From a checkpoint of a small transformer trained on Wikipedia.
Size: 11 layers, width 512, 8 heads of 64 (2 for keys and values), vocabulary 11189, 35.7M parameters.
Architecture: RMSNorm before each block, tied embeddings.
Training: a variant of Muon for these matrices, 8333 steps.
Each number is 500 + 25 x the weight over the matrix's rms, rounded and kept within 0 to 999. Layers, rows and columns count from 0. Numbers have three digits each.

# layer 7 MLP up, 1344x512, rms 0.134, rows 1122-1138, columns 0-127
437489479518511475471506508491484517474523501502532510515506492498484504492480518499456500536529517490497494556522511523527521506506513404528474492484509502459518496472497524488517485463454490513500495459488500511507469530512528529486473483545524468492488562487528498493488470432467480544520467502513502498528494486491478520487480529499536501503507480500508494505471500473499539496499
525474508518515526492497523470491512495506470482510510479445475511491519508484502522499479482499507482464511498537434546519473484540532517468462511508490488490523527513479463488493528487492532452528497490469484506522523460515554517491489527529481533470480521477474510533469479510502501549521516539493430541512460504487473484490447497461508498473495495514543516505466514517508459528480
481478496504527458520514530561465456536511515517476495460511519535509520513471517468503505484515452492465535525478542505530507537435442484484448515461463502488519508505486512496547502516478458526539477478518479458518476509535488511459501512488494461472507519484522481509491492508452523505503431507500520530462508464532508491449483505466477521518499496488486511502539488544486487469497
490492528552500507515500459510534459521522436497478500469460518480518482562505530523483485510493460506484513463497519513470483505532530531517514508503504509483487448468493536534545537527481507514517522513465488514485535510503489530480493519528474498525522523470469529470506471492499521516520519527449504496530497473466531513501550467564505510521562492525508525500529530526514510494513
502465483481510498531496498492492481534482498515492488532475489529516485483450530512465500491547536573486506447524509533514506495508473503503467495473484490480504481530503515453526485537484521477467505518502532523521477455535481491448464496506468427462508471510539501457478495468515489481531462505553492527528515487505470482507468492519500532513496482503496552520549516493478466467520
542498511528477510490471510452461500487499466524508517504536471502471487499501510510498506534504480544492551481512519445490485512475519532527484519533494486491552520525484506470503506489478493491488528481448482477516548518501503458510473489544498516487499455518487483508487460511505491466468482462512512501485494503489490521449439498460516505522549502503526553505443486491498515500505
496490499520497534444520488482481464534520509487536473454542512469489480493470472517592521506543533537500482479562510567501502522462462476510506500517511507485511467481501468484523510465514479538461499449510488484508551543529528526516503536508500476498501489507475488534490540525552495530480579522502506477481485486523491501520516474495513463474503498499503478461526526488497465511469
506507516571484528498565464512518457530462448528477492486492468498531512468544533476484543545496435514523513486492536462499502446465542471520499518533575486511504504467489424574477488538490475541487456495463493485468471482519508536540516461464505449474506503490514525481541486514544523498489513490496498496513463406541515488461497474513506513525527489513485499527511472492483563472452
500506500489525484503518523532542492468527490486497456498504504491474530451495518521555538468506518486476522502503488541490520533516521476523514497477516508524536494521505530510516473501506497482479506486494501536533544530494547509507519516505495486502498511492509507538494491508512528544523503517520463491510545505507476532498499523524477486504498508520501508472522499462487458523511
500521516495500478543495537480481498463505472556516520559498461563468500519473504509493469514504512455499471503490455515477503456448515491539498532506513490501487487514451504523514503515487452492480520494523484499496506502468501480495531489516486491528485526483535516499567476487503507513464556509520476510499486497535489509488490514470551468553490494498523520481538454499541487555510
521469509481462473490500465514537521435492473491482474470502556518465541506505500485497489472478467490460533528504526519471491528463487527521529504509545496514508510478469567560516525451482485490554500479521456498515422471547483506478493488529513506508484490535569512471505477542520502542538498497502513500537510493544476420535491544489477536482504487521558523488452518532496458481468
549515495468483477501487468527480515536461455475537459504532517549519499511502486547499492514493515477517467493440464487523500495463538482531475513508486442565496499485520490505472519464455531510515483478500481500530476498503459526488447472473473473498501480510497497519494493473531499481490551492504488532488500533536496507509510522471491509505499469491491532482488490507514484501513
532469468498513436505507508457455443533514490477481543483514485543491497453489526497496469483487505432450477481459547514485463527473452453553504517470514459521483475452503480486487513462542486479479481493562477530495504477488523503462499502517478527533516563503440527439452502475471494501504526492510518526509494444495492473469464505519494543572498544500469521523526513501454452498543
539552535518506502511510507501517514535508543467493525469494469469471453532502500533494543488494507533496518525523501535531522514490508508455486517478474479497457503529455484475468448506508550496547502453509485503511498453506478491535493486502512459540478553501463466537505496482497486539498493498484567517539531496522518466530529453457471474516496502501523490545487461478509509551507
497489535508443484538503517530536483499483550506518556499536521501517494484488487503497494525527528495480472495459535498499479515490462525489506503494452504493513522500496506496459504486500504540496506468533519487489480483536510462504511527458492516495482467506505497520535518481481522485483492467521517450488477524452494486491498499530503524519544420436482494431513518457497533450470
570456502481493485506516507475518478502531474469522541530473487519499501531513505480498474557495528470509512485498482561487493495480501464446483490455551530474527495469504504504514471523518513505541509446529494505533504509480482521498537510501500497540484406553530471543531526536478507530525517484558507526502506563545451524464535525476494478518469534494512510471495508498494475484509
516464484472489465512493468518534498505490504475478514461549483491528421442485504450509499505488517483482504505483489510525491528476510520500543526478512524515483516496503527477442479527489489519532502499509512486500474490489511497502491523527509473489545506507521509495488461492522517490459444473529477484481497495497513517536492513531479516546521517470499523499538468456509469478515
# layer 7 MLP down (transposed), 1344x512, rms 0.12, rows 1122-1138, columns 0-127
501472523479512529506492561531521498496556490494522519532514477537524459498505498527520473524489497536500501506540501589479456519481532516505525522432470468481501530486475521516520490513456489488461490483526518496480506515535497546509522506536531520498503514498512516506512519507515460496448506481502537478495491453462527451459509526504481489521483499504517481484520539511468494502480
501433474504455505473467480498500498534498490456485479498511513468488483468473480506479482485447535471479464469481458528494564520540484529505462442470491491517519507538526509506466465509503540544514481488511531479492503502519486480513501548529487511501536513532507528483479514513476498531517483495514489515474528481558544523529514493484483497511469511564458527479513470506499494501541
550480506504526474530530512531508477477514490489525515502451464466527513473461511524488494513483473484511485477519538517537468508476493477473490481499508501485517504525524544508495563479480525479545487509541543482514515467500491555463519554505471514528493548457448531468490538524525486512509503498462448540530519485525498524474474483457532506492477456495542552516451492494470486482520
498468476532500496491498472504519496506556529473515499505477486487487496508509499505558517536463469539465522504513484464493497517561500480508555527499534505477520489533539516501553509508460537503513561543469484505528473532508491515529517479522461479486482471510491511491455488486483542465467511491519487502521528476512492505485540507507533525506483474452547517524492511528503539563487
492468468461474512495504535463526498532509470490476528546519533530463486494532502444524461496505506467504537470496494473492499527502478490501480516509482534491539514503440471485478482536522478519462479482521514498506486488516524483476481501514486504484526498488483509473485546514534474533504474451505551504541503481486505525510497544449481478499548489518521512530547481509496496498488
501464495506500479512488486505532491477520486504519457534509491496524487444477561482516513469495487486516500483503529534494529476493496542504531526503487505503485520502475496475534500500502511512491506494522472530531489529480474477515511532500513463518514485490529508475498485478505499515481513519504538545524483492500504531533502468508517463480516526529523509467468511478453504534549
487496495498502459471466529463520497538472482479473460524452488480518497509472505500508546454457499462501504489507501603513517497532447494506459499462537519490516491410512505527480519480484460532505514457469489491471512514512506474473518514477480511523495518470527518533510462544497473488516500510516526523490491495485469541467542463496520502472524496514478524442501475460520493489501
500504495489473498476438461464504489541478468498488515465485481507498535458522515480494514532509488481532482531549534468530517483491510498527501466459522507474554495495477504511552536479505496520469489491480530532512530507524451508526502468494512513503503489503465544487556520501440468469481506522484520493523471467483525454491568523514480524532529523495481501490526488513498483453473
490452525539469505518499516513508488481502480500475494490494486534506478502490505517508505512500506497512489465469491548526500486478498520457517485528475544481495507526496478489528496491540494513478462484515535501485486497503469491489510518486502498493510518478494503480498504470533483479506477467499480474499488490460488498516512465466534507499515483511490522480500501504500516482502
497487502483519498530483531513539490489464523497538502488507466562538483504511459518536500476466469511523506488495467582536553487507466575507517508505472486490494492513504511548514509482479524468486517511491474487493458499512514532482476469472487493547461510469483494520565497507481500525481508486517503490512491504506481465500496486513496502506491556516458502526508501511480508486491
457522493507506500493509478469510531489476531509500491516494541491551490522504477514491461502538511473586503489505510606493561518530516549441517486449518525553538480483537502519476471511493488499535497538493493504522502521487501487538496580492519520479455471492465498477488491543489524495552506560507571536523603480452480474526442536465530480528478497548532483505488520468469539503504
497521535461515494471478532508512469517531516446508507512526537496485490536522531506465480474486513472501546512491491468517471466558471502497516487503516505511487493515543536536498525492503485523491499520496494511509476454475492528500465537538524532491466496493502456482465471517513466518522496490507476481576545461492520551472497500449518554457510465496494499501501478457530489527497
482478460509504520488568514512532468461522518513494524484519521488558519488498504483524472516508521425503533497475512499511506533560556457519494519488519534542503391520502500512529532474498531530546527499545522484479498537549537494477533484504546528528514514561463483504511503495504523516468498535500475458540513513522520526487535458527495534475488523493466503506541535453504486512502
521531482468559515478489495516534517536503488468515467488520474497517505527518549479493496500507518511503508464529486492510486491535503534439471548495483504502515521529507488490522497489460489473513508471511523524525492501487488498494494476500475497507493511479484455505484484498561470441532523496489513472494482508514525516483509537530498465517492470506496462534486476490514527509539
514499480545525486469512538517442498477546522518487465478498505501457477518500515540543513482500479480522498473505507529493515490532504533500495472547497525469498458449497507478527483489515543461446516528538526492457452485495519526484482487457484488518533503470490535510501535479505479508503483475479461500551477462523502522507511509486504497494491507467484526533514516491497524474527
500552536492534510525521520484526500500477488507452490489496497480509470514513533494530500458520465516484503529504476455493445492514493504506474488528486495452500520492542539511497516467510535499505474492498487476522526557483464503461478535479562534468516500425492488520511499500547485502478518496511541503500480492492525509481528476507457489550530518485536517476513517508508504518529
513497460502479537510510514518520488477520538507526505489497527487486499506514499543494490534513512508529497514476509499453516474498517515468499538520500525489481476485495476512462454501500489533563487542482483521474498532507474488496479504504454546488467516501498502515513479476485467470480485492486519507494514514488516494495528519485504530503519471505500528501468537504499512557502
# layer 7 MLP gate, 1344x512, rms 0.125, rows 1123-1139, columns 0-127
512486538548508526469510508487463515533458496494492520558495488522507510496486525530505455497488496499496472497501453481492495473510532562480458497508504488513507507556517491512511494525523536509550509486560494493475514493491491502484503513505468487496530483516434513491500492453496493532523481537502460487491497521516459458492508523506527515503494525460510518536443491531477484465519
499497508549515435472507536533516542484516481490511518509474521545432483528495465519501502506502514504519482494548510461503513474481433562507456512495499471510475500528507454501517540481453525498528510504516497509490462518511503494535484544506544528516514500488504526506532468493483508500526472496519513501490531477527459499448491460516541516500493484462511501545489517502492478491483
507500507465470504486469505462472499503532519485495492493485517493514501464436525458527489458539503513527527509487493502513463493506511498498484468515513529453545462503506492465486523475495494506474532524482515520514504496484470493437551560511498503503468517494489487464508525480470502485506497521480539491491560517458503530550518508501544486521487531460496486467544495484521525477524
473473536527472493495490486579465479517471519446445535515511495516493511475466512457529558511496515473516492488494471532505474503516504507491491501482505478551468510485483478504508504470509510499538462480543488504520469468471499515487521485481498538512484484494466451493476526511482486458540507508498452503545461508541511518521487516445489510500498534457527549522473503490509483549494
515523495487513495483459482461523523522533453502475498535532490514514491508483547468505468485464513525512501510476503523512543468502521519498504497515494468509519544452481486513546500476529483520493493514507507490546493484517500502529497487533499490475484490524478480529488505497488532453483478534518485511508506485462481519491497501500507488502491506519539512520461471481515512480499
448476514550498481516498501522512511537504495479479514491522497523535507504518482522531515506513530506534488508551492552499484526493468470496498533533508546504500495467481470503488479461495514531496487442479466503492506517505519488496513528478518493505502526483483482509476516520540492503450537487522533449471500487488487505487533502503533477486496491501433526472494503514531515513487
474514507494486502499504487528454447468477540467491531450480447512477495505503500490461535501514466505508487505491457459562526508506508521501475486509513503458498512494497526516546505561459496528505501526540491495470496496510506544519474506485462422520449511528498558536505528532498506458543523494534519522525493499517508525473542517498466486473481467488512509455511521528521519507493
484498499486508456507489540455523478516489473458507510509492481512482490498485472486484535483452501496514503491520500550491512520483456513522517523498489477528573524476455539502494486478506489485482513478476494512490488488552500520493488529514486486501490543484503523500530472504485515549517501499511474486521536504529476515492504471507508508518484514535503473504499482546495508554495
516546501497490487487502482480525511483513518500522507520488471480465528491495530553500499470564530486489497493471486509513483532475482507545496521516503455480523502524505536477525458545529524475466489500516490508469508509515504548525548528490474486550478522526505520517507477465457527481512505458491502527542517510511508508475466517482538498534500510520463552464532506536529495525524
524497483495502481535508451490520524479490483559472554524498605553485516513533489491465478494510488496558478509516515485488518560501495573453538460487543505512508475525475541523538489422490486492512551531551490453487515486536482469480504474476508437481490455532506481463510522573475510519499545482456523490538512498500468463516502555475463544512494540488508520487554511517498500469496
498475536520511446487517523465476530440473483533501471473516480444518499498496500495515516485499501553508542505515541488492430526520532527499426549485485476499487544502487477529486501517529490493544520467489454506457545551498495471510520480509490527507532506468478523456493486459488496497500492491481506493456485488498554454502534498511516448497495532541479471490492479481487522537492
511486531506511522497515467499525501547513494472552500529479500470521523489485472532483435517522487499512491501557490474480455453462491491503491553456505508495531522503472488510490517527518519497493477525529496467522472497469518514530500518515531501489531483477512567521525500481503515469502520481521510537473541545492477539523532486479517530558554516444499512487498532544507507462458
519537529436444548525477480481541481470526497493527494484477506488519515482491492470533459472468475470504507433478504521502467502531521512484533494467500534466536534557478529505499528501496469509456445489466499462506507527472527538556473487497527491512462494471465478463488494478519514461568499511496492491502491514454533509518480498541553499516479524446500515466510484491492531500535
494488480503512467506490488496489464469519526486489500496552492503468521517438547484543512522502514480514486479507479500487495497483526489509498529497463510483477471491469503543523497494512502533477476461461485520517458483510542534530536505465483488491529507487528497492479504534515508465500508478508553493516512484540530500448524463507513480503514481479467503498546491489462477498497
515521488484520472504510505501527508510529499513526497466517523493485495505533467512501454492522502509481482488529515519530480515502548487469507542517526505483501503487486524465504497489502518503452500543492476509489503511466486471522460490519525465506500484460514507533507538516533528499472511480472472514488520499511480533480546494499554492523544506519531523502530545500497491492524
456493495520502494486521483501508448492496496479528489512509531513477518552489506531481516489493504500474478477498520499492495494542478493490476491487488490479511524496494501475538492493544534493507529483474519520510502489518507528490505511532536502532545483534463498498484518515483483486489553506518550514508513522496488501500484477488497489506448524504511495505469497558509514475508
475553480523510525531460532521538480507527477474503488528518497476512523517487469517519436498538495472534484457506472491497541498477522542498523502539503453481521525504490493554519524496483517513465512490471469478529478542510500478523514520506489513444473494481498468461522534444495523484517497547498526532559469531491472470503501475508507511476443465521513545507506511520538476496494